Part of a small language model's weights.
Size: 15 layers, width 448, 7 heads of 64, MLP 2688 tanh GELU, vocabulary 8192, 52.4M parameters.
Each number is 128 + 32 x the weight over its row's rms, rounded and kept within 0 to 255. Layers, rows and columns count from 0. The size above them is the row's rms in percent of the matrix's.

# layer 10 MLP down (transposed), 2688x448, rms 0.0422, rows 324-383, columns 280-335
size [108 123  79 109  63  94 110 117  83 103 116  98  87  74  85  98 102 105  88 118  84 137  91 121  94 123  92  83 114 102 125 107  96  94 100  79  92 111  88 107 101 121  81 123 102  98 128  83 104  98  94  95 121 112 103 115  82 111 102  82]
[[169 125 129 147 156 145 108 131 125 154 145  54 105 142  85 106 138 125 139  75 159 116 107  43 135 186 100 125 134 149 167  88 117 165 121 127 126 154  99 141  90 101 188 135 156 212 140 131  84 103  60 160 137 134  87 123]
 [166 124 155 168  92 120 101  92 100 125  97 117  87 102 143 176 154 105 152  82 136 103 122 124 133 146 141 105  61 115 148 144 167 121 138 174 144 107 169 154 109  83 200 154  50 167 159 126 140 123 147 118 133 151 155 130]
 [120 131 122  98 151 177 126 169 157 108 116 138 127 132 117 155  29  56 116 130  89 171 115 204 112 152  77 116 126 183 125 136 196 174 139  72 163 115 152  84  57 120 182 105 140 161 126 141 139 120 148 103 113  99 127 141]
 [103 135 162 123 159 168 105  92 112 174 123 104 135 138 200  95  72 128 174 103  71 109 116 105 152  96 134 130 153 159  87 102  92 114 174 163 107 133  58 156 148  97 117 116 161  89  85  88 116  89 107 168 109  93 199 114]
 [152 136 167 109 120 135 149  89 115 105 147 104 121 170 123 144 130 170 142 173 111 196 140  84  93 177 130 148  89 147 127 110 102 142 157 135 113 140 136 118  78 118 188  94  70  78 120 110 104  99 132 160  89 134 145 102]
 [176 125 146  71 112 108 131 144  93  94 105 103  96 115  90 138 141 117 162 158  88 127 126 125 105 134 144 125 167 137  59 160 123 165  62 127 102  87  89  95 157 121 157 196 187 160 157 178 167 151  99 142 142 137 180 140]
 [116  89 106  75 187  83 137 114  90 150 155 166 183 137 110 160  79 167  74  97 101 125  97 166  88 174 161 128 151 152 171 114 119 166 152 144 118 146 132 155 124 116 184 135 130 175 163 149 183 111 139  85 113 158 103 131]
 [123 107 132 154  80 169 135 121 116 160 158 113 137 110 101 120 128 136  98  75 180 118 151 182 153 113 126 126 136 102 112 131 140 176 123 130 131 135 161 120 134  95 172  69 163 139 109 134  70  52 111 189 128 123  92 112]
 [149 117  97 159 103 100 115 118 122 173 121 147 100 102  54 131  98 182 113 168 103 139 100 119  94 134 110 135 146 102  97 161 167 152 142  84 129 109 136  61 147 145 159 140 120 121 151 131 126 120 103 133 162  84 132 126]
 [192 114 114  87 182 138 146 105 117  85 160 105 171 172 154 175  94  54  86 147  96  81 177 125 158 170 124 125 141 142  99 114 151 165 192 120 131 137  87 129  80 143 216 114 134 143 131 139 173 117 144 104 171 201 175 118]
 [108 166  36 127 123 121  86 152 167  94 124 134 105 135  70  82 117 154 182 134 131 102  91 173 155 109 136 115  99 119 128  77 161  71 133 130 106  99  85  85 154  70 107  85 166 116 137 108 184 134 142 149 181  89 115 130]
 [108 124 129 112 123 181 114 133 150 119 120  66 103 128 146  43 113 114 132 127 166 137 107  99 128 145 153  99 144 162 105 122 147 102  48 135  93  97 117 106 109 138 127  99 144 112 140 186 167 125 120 160 158 110 172  76]
 [128 169 123 102 157 142 118 118 156 144 103 138 125 139  90 141  73 183 124 137 115  99  85 172 161  97 141 127  71 131 159 126 133 113 125  78 149 128 126 151 140  79 160 123 147 127 119 147 124  87 117 117 133  62 137 201]
 [114 175  91 166  99 168 170  79 162 199 130 158  88 121 113 175  98 159  95 100  99 131 147 121 160 143 116 151 164 120 114 176 195 123 154 114  88 113 134 105 142 125 127 144 177 125 125 125  80 178 131 158 139 155  41 129]
 [119 104 142 152 146 103 162 140  78 151 129  95  89 106 159 131  98 107  83 135 135 255 128 125 118 133  98 115 147 149 167 104 136 151 164 117 111 120  51 149 152 159 143 171 142 126 145 107 133 119  86 118 173 183 130 140]
 [149 169 128 111 146  95 152 134 122 178 111 106  71 150 141 152 151 105 156  77 173 102  77  87 117 128 128 166 135 120 126 134  47  77 120  86 165  87 210 115 138 133 135 142 140  64  99 156 170  97 157  91  98  77 125 131]
 [130 167 152  87  92 171 158 182 161 126 149 133 110 141  96 132 118 117 102  96  94 123 109 112 147 115  97 133 125 128 140 134  70  86 126 125 101 124 128 125 124 190 145 134 148 154 140 112 129 114 109 125 210  99 169  86]
 [154 182 139 138 127 154 160 158 126  95 142  98  84 130  63 132 133 107 150  71 191 110 141  94 113 113 112 159 159 106 124 152 184 100 172 154 103 119 141 129 133 113 157  71 152  78 106 154 145 177 170 108 142  96  50 139]
 [106 115 116 119  96 103 191  86  81 147 147 153 158  91 148 147 103 113 162  98 166 160 139 116 108 158 169 171 153 102 126  97 154 132  90 103  43 185 144 105 127  87 130  48 113 165 172 154 145  65 101 173 119 168 173  74]
 [ 95 148 143 156 122  96 121 105 171 124 165 100 120 152  92  93 119  93  68  89  86 192 118  70 144 111 123 153  88 102 139 153 140 116 130 127 115 216 129 119 165  88 120  88  81 146 114 138  91 112 110 112 149  69 125 133]
 [179 176  99 108 153 119 194 135 168 111 138 156 181 165 128 157 118  94  56 139 119 104 126 153 135  64 131 135 114 151 156 147 108 137 127 134 128 159 137 154 133 109 157 100 106 152 143 148 173 126  72 143 151 143 106 108]
 [ 90 129 171 212 124  82 112  65 145 128 145 143 119 148  81 159 139 168 194 187 203 117 118 145 149 154 134 132 160 139 119 155 152 226  91 148 151 157 132 143 181 105  75 114 108 131 145 149 164 175 156 137 174 118 123  89]
 [ 89 111  97 135 176  79 142 162  80 171 148 113 142 100  90 137 152 130 115 160 122 159  98  88 164 105 129 133 230 115 160 131 101  88 120 116 139 115 121 105 170 145 115  73 120 136 165 177 173 167 132 178 114 109 125 136]
 [189 202  65 107 124 156 185 105  80 160 111 131 156 149  86 126  87  97 127 129 137 125  94 158  94 191 103 134 176 181 148 109 146 124 170 105 163  82 135 129 151 133 170 101 181 121 134 114 154 167  38 127 140 123 106 176]
 [ 88 120  46 154  52 122 118 154 179 103 109 133 156 127 146 110 144 175 144 127 166 125 143  83 155 108 128 156 146 168 107 134 174  90 108 160 142  76 157 150 100 118 134 143 154 150  98 173  97 146 124 155 117 178 169 159]
 [127 129 153 126 115 145  96  88 107 111 129  93 131 100 182 157  88 152 167  90 102 109 131 121 162  83  76 113 118 146 108 164 104 133 170 169 157 155 150 108 131 101 193 165 146 142  97  79  82 167 165 120 118 157 138  81]
 [138 140 117  59 159 160 221 114 130 131 152 105 155 139 186 140 109 114 192 119  99 170 160  96 142 134 122 131 160 102 105 144 185 127 123 171  78  95 116 105  99  90 163  41 122 155 126 130  98 122 108 148  83 105 152 148]
 [112 147  47 127 176 153 139  99 138 148  96 165 134 137 145 158 177  65  94 137  70  88 109 101 145 164 125 125 197 119 120 175 111 153 116 176 135  95 130 154  90  63 125  86 115 121 150 170 118 147 145 135  82  94 139 149]
 [119 105 157 183 125  91 107 166 163 100 158 175 117 140  88 139 122 139 158  81 117  90  58 147  98  82 155 123 110 120 140 175 121 136 108  85 195 166 146  93 176 141 134 138  83 152  93 135 112  50 122 121  68 110 133  60]
 [102 119 110 180  96 108 190 130 104 156 158  93 144 138 105  66  73  79 135 128 179 144 144 125 100  91 123 102 114 147 144 165 166 114 184 129 108 138 167 149 110 139 143 109 142 200 107 152 106 160 170 157 120  98 136  52]
 [102 122 120 127 108 116  96 164 186 177 117 165 145 125 121 116 123 110 152 128 125  68 119 129 132 120 144 165  79 164 152  88 138 152 103 108 126 124 128 152 127 206 157 117 121 103 134 132 222 143 176 138 117  61  73 161]
 [119 102  93 102 176 149  85 125 126 125 146 137 162 109 145  91 100  96 112 162 147 151 142 191  86 103 145 176 149 153 131 151 208 152  56 132 122 132 139 140 149 111 122 156 122 140  94 138  80 130  88 155 149 125 162  92]
 [128 181 159 127 125 127 162 147 116 149 125 167 133 132 164  97  65 115 140 123  94 186 110 155 148 120 137 131 151 130 143  92 197 125 168 101 116  96 120 144 153 173 150 169 130 140 119 117 132  66  88 118 115 152  94 136]
 [117  88 180 128 112 175 177 117 166 163  91 133 169  78 129 122 178 130 128 160 132 168 147 159  80 109 142 105 125 132 104 155  80 114 109 149  88 144 128 140  89 186 169  62 144 111 169 134 165 142  87 123 184 152  94 140]
 [155 140 136 169 105 104 113 150  73 118 136  99  84 121 157 153 168 100  90  86 122 131 102 110 184 104 155 194  91 114 205 144 142 162 133  95 112 145 135 138 149 142 133 156 154 144 119  87  87  82 117 123 103 133 141 157]
 [125 131 133 127 131 129 120 122 149  75  90 101 127 101 119 131 126 111 102 141 138 127 107  99 136 160 113 141 108  81 121 120 124 190 176 151 130 178 109 156 121 139 146 117  98 120 144 111 129 100 182 104 145 179 153 109]
 [102 112 120 131 134 119 151 114 126 133 151  60 151 139 104 157 141 128 105 133 101 164 171 115 136 153 147 139 138 162 146 182 157 163  97 194 153 119 164 132 129 105  80  38  86 149 121 130 132  72 115 136 133 182 166 124]
 [131 144 156 126 115 143 116 135  92  98 105 192 131 135 147 145  80 169 112 115 141 117  89 123 118 107 172 193 115 131  97 108 104 195 112 116 108 140  54 129 119  91 174 130 147 130 109 115  98 158 157 190 160 177 139 154]
 [127 147  90  91 149 143 177 133 164 142 139 148 120 126 133  63 160 114 138  93 154 146 126 130 148 194 124 104  73  72 113 170 149 126 184 152 123 142 120 153 155  84 108 160 153 113 164 131 144  94  86 138 152 107  96 127]
 [126 125 113 100  95 168  80 133 128 110 160 132 131 179 197 175 190  98  70 123 125 103 171 109 130 116 137 140 137 128 141 100 121  77 136 134 117 155 184 106  76 145 164 177 125 129 152 129  94 162 106 121 184 137 141 120]
 [139 102  77  97 128 124 115 184  74 155 115 124 118  70  76 100 159 143 153 135  93 171 136 108 129 116 144 106  99  69 147 153 171 125 109  85 123 154 149 180 137  89  95  90  94 132 159 146  81 162 146 116 144 132 158 136]
 [ 99  87 175 161 161 185 131 131 140 194  57 152 134 141 127 134 122 122 106 135 147  79 112 187 176 104  53 127 154 137 121  94 139 103 152 135 114 162 164 127 144 146 127 130  98 128 139 120 126 158 139 165 184  82  53 119]
 [117 105  65 140  67 157 112 130 171 107 127 170  85 123 215  80 162 116  98 131 124 129 157 108 174 124 131 175 126 160 151 149 136 161 146 173 161 163 111 113 150 145 147  81  89  96 158 100 101  70  91  88 104 124 124 111]
 [ 66 129 124 118 159 114 107  83 128 120 170 107  86  82 119 158 101  82 152 159  90 109 133  84 144  88 133 150 113 168 119 137 184 149  54  78 173 128  79 126 103  87 132 107 140 148 133 110 123  81 146 187 137 159 114 110]
 [179 161 156  74 175 134 149 104 136 129 125 121 127  97 158 168 101 109 182 171 160 104 123 115  78 118 118 223 141 160 173 137 119 127 119 152 140 123  90 160 120  83 118 137 123 101 114  87 126  88 149 148 145 113 188 171]
 [ 97 195 137  81 152 132  63  89  65 156 175 175 149 121 129 111 162  87  90 132  52 164 180 149 176 114 144 153 196 100 208 114 127 138 167 183 112 129  75  53  88 167 104 148 198 118 151 141  68 150 111 100 150 145 140  76]
 [167 150  91  91 127 152 104 144 107 113 116  56  51 152 169  97 130  86 155 128 139 142 140 131  75 166 130 128 178  77 136 137 142 125 134 134 140 149 155 123 159 143 149 154 147 104  86 124 131 126 116  95  69 138 139  93]
 [ 96 130  90 143 116 115 118 135 153 147 106 110 198 177  35  80 198 176  98 174 108 130 154 121 132 116 167 157 104 123 130 177  82 110 117 130 145  58 177 176 166 139 142 137 105 118 133 102 126 113 112 133 182 143 179  46]
 [106 125 104 153 166 146 161 255 161 133 124 128 128 129 147 153 155 131 123 117 119 139 112 142 127 182 149 142 117 154 173  88 108 130 125 111 110 115 151  97 127 155 109 169 157 102 118 141 128 137 141 194 154 104 103 185]
 [ 82 127  92 155 121 125 140  53 136 147 138 121 182  91 106 163  93 154 108  88 133 164 153 160 111 143 147  95 102 194 105 122  55 112 135 111 170  62 116 142 117 144 146 128 117 135 115 105 114  84 142  93 147 156 110 143]
 [186 170 118 111 190 147 150 159 103 170 102 110 166 124 131 152 158 108 106 103 147 117 188 100 130  83 170  92  94 144  83 110 122 127 102 186 159 126 119 133 151  68 157  82 103 105 149  95 114 162 102 118 118 133 172 169]
 [171  84  90 168 118 126 133 101  91 192  59 145  41 167 146  57 113 136 167 138 116 125 149 145 159 124 117 151  86 119 161  92 124 115 106 145 178 123 117 100 161 176 134 142 161 138 112 160 170 123 115 135  95 124  97 159]
 [105 178  48  46 131 131 188 161 125 114 139 150 165 100 150 146 117 119  88 112 132 107  42 151 122 166 207 116 163  61 132 120 173 176 151 124 137 100  99 118 216 159  85  97 164 142 157  96  74 132 110 109  84  80 128 144]
 [157 131 133 132 156 214 120 134 156 135 106 121 160 111 174 150  95 126 136 148 127 140 157 108 182  82 190  92 130 201 107 125 113 134  95 182  86 156 155 115 143 116 127  78 120 136 165 184 130 117 115 146 168 154 159 111]
 [143 187  92 119 129 150 137 139  90 128 149 140 213 126 104 102 188 129 100 124 157 151 158 157 111 100 147 120  73 165 184 137  98 125 175  88 151 145 111 131 113 101  79 136 159 165 114  95 125 155  86  85 128 104 159 152]
 [141 115 130 140 157 105 142 120 206 124  99 102 110 121  65 126 160 126 149 100 130  92 109 110 105 118  88 212 181 155 130 167 157 117 100  27 146 148 103 150 100 152  74 140 158 104 162 158 164 140 128 134 100  67 151 133]
 [127 103 145 136  81 111 110  76 119 100 170 163  92 136 111  82  95 127 160 133 118 108 102 113 123 111 104 134  88 115 180 150  94 111 122 106  92 148 127  93 116  77 108  99 151 110 143  78  85 120 119 119 115 154 137  76]
 [157  99 156 151 108  66  58  83 120 160 133 180 203 153 119  96  83 130 147 141 129 132 129 119  94 108 139  98 140 130 171 169 119  99  97  80 101 113 122  80 138 125  84  96 153 125 137 117 100  90 137 123 145 157 125 136]
 [118 184 133  98 202 131 141 151 118 148 152 157  97 153 141 108 166 171 118 133 147 162 128 103 168  82 160 165  90 101 160 103 110  93 122 157 180 127 148 133 108  75 131  65 157 142 153  96 136  48 112 132  91 123  90  46]
 [102  79 127 157 168 144  92  83 118 112  82 109  80 152 133 140 181 127 160  89 156 127 171 145 118 104 147 185  89 115  71 114 145  96 151 101  96 126 116 128 114 122 141 106 103 139 155 158 133 140  85  94 156 133 124  68]]
# layer 10 MLP up, 2688x448, rms 0.0398, rows 325-384, columns 280-335
size [109 100 105  91 103 112 106  90  94 104  95 104  84  80  94  99 101  91 114  88 115  82 114  96 109 101  82 111 108 116 108 101  97 102  84  78 112  91  99 104 114  80 118 101  95 122  77 102 105  90 104 115 107 101 117  91 107  93  90 116]
[[ 76  88 111 109 114 147 133  91 133 180 162 160 206 138 132 164 113 151 162 164  99 119 112  78 132  65 148 111 121 117  81 153 119 166 134 127  97  92 104 125 111 156 134 117 145 118  81 158 115 140 145  84 167 167 118 167]
 [109 145 169 158  92 103  98 131  47 103 128 195  70 108 125 124 106 122 135 115 166 131 119 137 161 112 120 110 119 169  96 150 126  60  97 151 112 122  93 125 135 184 121 152 137 160  66 121 120 145 157 118 119 116 150 171]
 [116  96 114 135 111 134  77 131 127 153 149 180 117  75  72 153 136 122 138 133 168 119 184 158 174 130  98 129 123  79 171 102  98  86 122 118  47  96 108 138 137  92 152 125 108 141 160 176 138  71 127  61 182 127 128 168]
 [ 95 138  95 170 123 136 121 119 145 106 149 145 123 132  94 155  68 190 159  92 134 169 153 138 157 175 106 104 108 164 124 118 106 102 118 141 108 112 109 116 147  90 163 171 134 166  82 137 147 116 130 108  95 118  99 179]
 [117 136  68 109  93 133 167 139  99 113  79  92 113 131 162 158 153 154 146 155 136 154 112 212 101 154  60 138 133 137 182  84 120 142  72 101  88 157 159  73 133 139 106 176  87 118  87  79 141 109 139 108  76 117  73 134]
 [183  83 149 123 166  97 126  98 115 104 146 106 168  89 110 143 147  99 159 130 175 121  85 125 211  83  94 125 141 129 134  80 108 135 188 149 148  64 121  70 104 193 131 137 127 102 142 158 156 117 177 150 129 144  94 139]
 [188 164 138 123 119  87 137 132  91 154 106  80 114 128 147  77 123  81 154 153  98 151 142 106 143 184  92 124 181  97 169 133 117 177 111 114 144 170 131 153  83 168  68 143 108 116 152  86 157 129 168 116 242 122 184 143]
 [ 58 102 140 137 131 137 152 128 118 109 109 147  90 166 154 125 182 118  88 111 129 134 129 187 120 139 123 148 169 158 142 128 122  73 142 148 119 121 141 128  85 116 133 172 176 174 107 128 118 125 143 131  93 186  58 165]
 [100  93 139 151 113 123 132 189 103 141 111 117 119 138  92 118 142 187 158 144 167  90 131 209 109 115 137 113 142 105 136 142 134 122  59 198 136  88 122 160  79 153  98  94  87 101 135 116 137 190 120  92 114 136  88 118]
 [117 124  70 144 151 180 175 149 161  87 145 136 125  74 105  96  97 193  92  92 151 116 135 102 154 114  82  66 138 173 157 177 111 170 107 152 132 106 103 100 139 109 115 145 114 101 163 144  94 171 134  67 142 188 100 160]
 [ 83 109 118 115 115 112 148 151 143 118 194 164 127 112 129 145 114 106 116 106 129 115 144 149  92  79  58 136 134 125 150 104  98 119 169 124 116 175 169 123  47 205 131 168 104  96 143  91 105 118 132 149  75  63 122 141]
 [177  86 128 162 169 101  75 131 125 126 130  84 124 131 147 167 182 124  71  80 169 113 145 143  92 128 118 120 123 112 134 126 132 137  93  76  78 134  99 110 152 189 116  76 103 115 141 158 140 111 167 110 161 129 131  84]
 [111  74 100 127 149 160 133 163 120 141 185 156 124  77 188 144 133 125  72 103 124  89 189 149 129 137 162 161 140 179 118 101 172 143  99 136  51  66 141 129 102 168 127  95 134 128  99 102 126  85 127 112 139 136 116 114]
 [ 99 153 146  91  97 118 160 149 123 125 127 153 110 139  89 143 136  88 142 140 141   0 149 130 136 160 102 116 129 129  88 134 128 101 108 112 124 172 186 117 149  96 121  85 168 111 117 138 110 187 174 124 100 130 124 116]
 [111  94 133 104 114 145  79 163 156 159 132 157 124  92 130 148 137 178  79 177 135  94 128 115 115 155 147  85 126 213 116 121 126 168 124 157  99 169  73 156 122 123  99  93  98 189 134  71  85 132 116 140 167 182 147  57]
 [121 100  94 101 174 128 188 136  76 155 142  99 166 138 176  74 109 160 137 164 140  96 121 135 153 100 174 166 135  93 100 101 109 100 122 164 124 117 106 122 119 174 125 118  90 125  99  63 203 127 113 112 160 170  60 173]
 [129 147 167  93  86 152 118 116 103 149 103 123 116 167 186  98 127 169 170 101 133 133 155 159 114 168 162  78 129 107 123 113 110  98 118 149 142 134 104 153 111 102 132 101 110 167 147  92 110  55 139 107 139 112 132 156]
 [161  83  99 175 191 159 132 148 139 194 108 173 142  72 131  90 154 160 136  65 208  89  60 121 121 123 130 108 108 112  85  71 169 143 165 158 161 129  91 110  68 105 160  70  97 161 125 128  98 106 146 111 157 166 130 105]
 [ 83 136 181  88 128 138 100 138 146 114 156 153  99 106 159 130 148 124  91 114 113 138 153  84 134 101 155 115 122 109 137  93  49 199 185 164  96 171 140 105  85 140 145 111  95 144  87 159  97  98 134 142 169 101 154 106]
 [ 75 139 105 110 198 150 115 119 124 159 166 129 108 139 106 106 167  72 110 171 179 122  66  71 160 124 186 121 180 144 205  96 128 100 133  99 120  83 111 163 126 168 100 142 142 126 115  90  92 154 131 123 129 107 198 169]
 [ 84 101 111 133  73 174  92 100 109  89  87 145 166 160 121 112 137 130 102 170  99 129 105 132 129  79  79 147 166 142 131 133 109 103 100 147 147 134 156 149 137 197  70 112 108 169  95  80 149 105 167 137  85 137 114 131]
 [112 160 141 177 113 134  51 153 151 119 160 130 107 128 139 118 106 121 128 137 198 108 127 140 137 119 144  92 113  87 110 177 175 144 171 106 134 149 109  98 100 191 100  87  99 150 134 190 121  83 105 105 149  54 115 117]
 [197 104 141 123 153 167  64 192 140 125 190 156 119  78 113 140 131  89  87  71  94 168 147  94 165 138  52  96 197 182  39  87 140 103 116 147  99 138 126 104  98 177  74 153  99  94 137 112 127 105 131 137 144 114 175 135]
 [ 79 101 157 183 121 113 176  82 109  86 172 127 109  83 132 112 170 154 160 103  66  91 116 194 100 121 119 176 152 146 134 118 135 109 145 107 133 156 113  74  53 114 116 158  78 118 146 138 101 111 147 135 154 109  99 119]
 [162 132 139 145 164 126 110 145 100 118 121 123 118  85 106  74 170  85 153 142 131 119 144  98 165 131 198 165 143 117 164 140 155 106 120 154  73  90  91 166 119 205  95 163 133  66 130 144 177 105 151 135 139  88 148 110]
 [138  86 151 127  76 127 141  68 123 145 144 137 129  86 145 104  96  78 128 142  96 106  88 127 102 136 157 138 140 158 128 135 141 152  93 105  94 147  97 145 121 135 105  99 134 151 144 137 144 101 151 111 174 132 130 132]
 [127 115 191 136 118 150 108 123 105 126 144 160  85 142 141 135 139 184 235 107 158 118 151 212 131  76  77 127 116 119 136 158 139 102 143 108 110  96 141  68  67  96 126 185 116  78  36 135 106 126 125 177  96 110 147 126]
 [171 138  86 124 161 126 113  91 123 177  92 168 133 130 109 135 129 175 133 154 159 117  40 146 141 133  81 107 142 172 108 185 149  94 168 120 169 119 131 142  98 119 133 132  90 176 109 139 172 134 165 108 135 159 214 108]
 [140 136  90 122 132 210 203 153 122 112  86 120 103 133 157  90 112 158 126 113 163 161 102 103 132  18 127  86 137 117 144 102 100 146 134 163 119 178 163 129 128 135 126  88 130 169  72 128 116 103 138 133 154 149 147 137]
 [140 137 164 123 146 124 112 133 165 116 101  89 152 116 127 138 152 193 161 150 122 134  90 143 156 127 196 115 199 130 116  78 170 169 131 136 103 131  67 128  93 161  67 104 120 123 188 129 146 133 133 162 155 116 112 140]
 [163 132 101 129 101 156  55 121 109 128  99 106 179 113 147 116 120 131 107 114 131 175 106 144 148  85  94 128 143 167 122  87 134  82  99 156 100 104 140 161 147  96  88 124 145 116 153 121 137 110 139  64 175 125 158 142]
 [147 159 169 176 118 108 121 192 142 126 136 133 137  99 118 154 153  78  91  92 179 128 185 178  88  49 101  94 116  68  87 147  94 118 101 184 138 168  84 115 108 142 141 106 143 143 139 145  51 120 174  89  91 158 161  81]
 [147 117 150 186 114 136 176 164 115 132 162 174  99 130  78 128 129 125 178 129 139 105  36 140 201 187 154  80 166 138  90 159  67 117 158 112  86 101  94 110 115 143 127 139 106  74 142 149 100 158 114 122  70 137 145  66]
 [104 149 164 148 120 162  71 112 155 189 169 104  83 154  76  84 142 189 125 158 127 102  68 129 109 102 129  76 131 209 114 155 161 123 131 162 107  82 110 104  86  83  85   0 157 156  89 115 105 119 123 128 177 170 164 110]
 [114 129  86 144 155 121 135 102 117 169 135 217 103  95  99 108 122 163 133 120 137 162 134 127 127 145 156 147 173 159 155 141 178 133 102 131  47 157  69 112  43 114 175  97  89  77 136 136 122 117 144 107 188 134 169  95]
 [125 103 127 165 124 137 107 103 116 126 133 122 119 116 138 133  80 129  74 154 123 122 106 195  41 150 136  89 129 166 161 138 142 160 120 150  62 130 181  85 151 138 131 108 132 144 100  55 172 125 104 152 186 111 159 196]
 [120 143  88 158 147 150 102 165 105 141 152 110 114 167  51  98 175 177 119 151  94 105 168 104 154 176 148 135 139 133 114 113  97 119 151 118 102 104 170 137 156 163 148 110 169  70 171 166  98 124 147  89 162 131 114  83]
 [ 70 193 117 142 138 114  71 138  83 101 139 111 108 103 164 127 156 104 119 158 148 124 126 108 118 126 143 106 185 146 124 137 121 144 173 152  75 181 178 113 114 113 137  89 130 193 142 118 123 144 121 105 132 109  69 144]
 [ 99  66 160 117 144 149 139 145  91 187 119 110 106  72 140 123 148 150 134 147 176 132 114  99 104  79 139 126 155 149 175 132 159  95 104 165 132  77 119 119  98 130 126 133 133 153 128  78 107 198 166 108 174 198 100 125]
 [ 93 162 137  99 122 174 133 128  93 131 117 139 128  79 117  84 136 118 165 129 148 112 103 157 102 129 141  93 128 110  71 141 166 170 121 119 116 144 144 117 101 196  98 131 115 128  96 104 119  90 142 188 103 173 109 123]
 [150 109 105  93 199 114 122 175 122 165 109 119 145 171 127 108 137 126 101 179 131 108 120 134  89 160  94 115 203 212 154  62  70  84 151 127  90  91  96  89 107 162 127 151 115 125 115  64 118 145  85 111 180 148 119 160]
 [151  81 120 159 139 166 165 159  71 150 145 139  96 172 132 165 157  73 159 125 118  96 118 158 215 138 142 124 189 121 111 100 124 140 160 130 108 118  59 140  85 172 139 137 138 120 131 114 150 164 140 170 160 127 118 152]
 [162 137  98 106 152 117 133 130 137 130 148 120 181 127 133 131 119 143  88 117 127 135 100 152 128  67  23  75 113 132  92  90 101 178 119 138  99 154 112 104 132 167  62 119 141 107  79 177  65 115 141  84  66 165 149 145]
 [122 164 103 109 130 127  58 132 166  64 172 152 128 166 127 154 108  83 126  84  79 133 179 184 125 104 120  99 142  93 156 172 111 127 122  78 151 145 142 140  52 214 116 167 112 118 109 147 133 111 166  87 117  90  99  90]
 [113 148 178 178 155 137  69 115 106  83 110 137 116 185 147 108 181 128 183 189 158 135 118  95 165 128 106  91  98 126 134 129 120  57 129 142 118 131 161  83 112 148 127 152 119  89 170 133 155 154 152  94 134 188  95 124]
 [162 138 103  57 158 156 106 110  81 128 157 138 136  69 129  63 137 115  85 153 167 141  88 103 111 113 120 146 160 175  91 121  95  70 126 111 115 117 174 189  98 154  79 105  71 119 114  57 117 118 160 155 164  93 137 195]
 [140 156 143 207 127 135 111 109 121 101 150  97 146 116  87 170  96  92 144 136 191 114 152 150 120 170 144 210 110 119 185 104 159  60 160 148  97 107 183  89 108 103 118 169 133 157 126  63 150 119 150 151 135 163 122 140]
 [134 155 156  80 157 160  60 183 135  72 177 197 186 163 135 141 104 117 169 146 119 146 105 142  74 119  76 126 158  62  98  92 149 101 138 117 112 151 120 140 120 151  36 170 138  94 131 165 124  87 162  59 131  84 124 167]
 [132 126  85 123 124 109  92 161 113 106  98 153 169 130 176 106 161  71  90 114  95  89 107 148 139 137  95 153 145 127 125 116 110 138 128 118 157 123 114 146 130 150 116 134  68 104 115 149 149  92 146 105  91  39 191 110]
 [143  90  82 105  68  97  68 117  74  79 104 165 125 163 176 131 191 198 138 130  82 166 140 176 169 103 137 131 109 102 121 170 122 127 148 125  90 111 129 110  57 175 129 114 134  82 115 130 103 119 128 153 152  82  88  80]
 [ 87  93 126 158 145 130  70 120  98 120 145  81 122 122 132 107 122 165 116  91  92 127 157 160 117 174  83  78 140 113 168 149 123  86 135 102  54 137 162  93 150 140 139 108  92  90 158 141 140  84 138 132 112 120 128 164]
 [159 149  93 174 171 122 107 159 114 145 126 128 162 172 108 117 118 126 154 120 133  99 119 131 163 151 101 134 120 170 184 124 140 135 166 110 157  86 110 138 122 138 108  67 175 121 146 139  84 155 161 132 145 107 158 126]
 [101 133 161  71 136 162 201 154  70 147 174 143 112 108 165 157 119 119 101 135 122 128 124 158 139  88 118 117 154 210  42 105 112 111 103 167 125 164 138 153 136 138  80 129  78  86 125 111 130 169 120 124 167 128  87 199]
 [132 122  88 170 123 160 148 190 120 153 124 157  96  94  80 129 153  97 128 142 176 166 105 137 102 128  66 119 161 170 172 132 170 109  95 151 146 105  89 153 118 135 133  96 126 131 172  97 116  74 148 166 152  97 149 140]
 [135 132 163 156 162 179  98 135 165 118 132 144 129 125 132 129 175 166 104 123 122 140 143 160 155  69 121 146 170 147  85 124 162 147 119 200 121 144 158 158 165 125 107 108  92 107 171 168  80 119 112 111 183  99 128 122]
 [108 131 105 139 147 146  76 151 112 140 101 115 113 135 177 108 159 129 122 126 139 132  97 154 107 121 173 120 177 168 117 114 188 101 103 133 122 116 102 124  70  90 107 127  55 120  79  83 184 151  94 168 108  98 174 167]
 [110 129 129  99 157 134 150 127 123 133 131  75 108  87 155 176 159 145 132  76 145 137 116  99 151 125 196 159 128 138 158  74 169 142  57 142 140 102  74 134 163  89 105 130 101 142  72 104 158 184 145 104  94 143  80 133]
 [148 142 107  80 121 175 132 141 133 171 155 122 149 123 124 108 157 157 113 146 120 130 131 177 140  29  99  74 120 195  90 145 136 138  52 140 141 176 163 169 122 183 104  97  59 107 116 115 131 157 182  90  89 139 109 155]
 [123 138 105 142 160 112  80 175 130 122 132 177 170 183 137 112 138 100 119 152 134 129 135 137 147  87 111 114 148 205 139  88 109 137 142 135 163 122 154 149  80 123 108 135 109 147  85 118 120 152 133  91 132  68 139 162]
 [ 92 109 155 146 116 113 166 149 159 101  77 145 118 168 127 133 188 109 141 157 151 111 123 152 169 159 140  99 133 128 134 152 192 166 147 136 121 133 153  62 112 101 116  96 128  94  98 148  79 125 182 143 137 114 183 124]]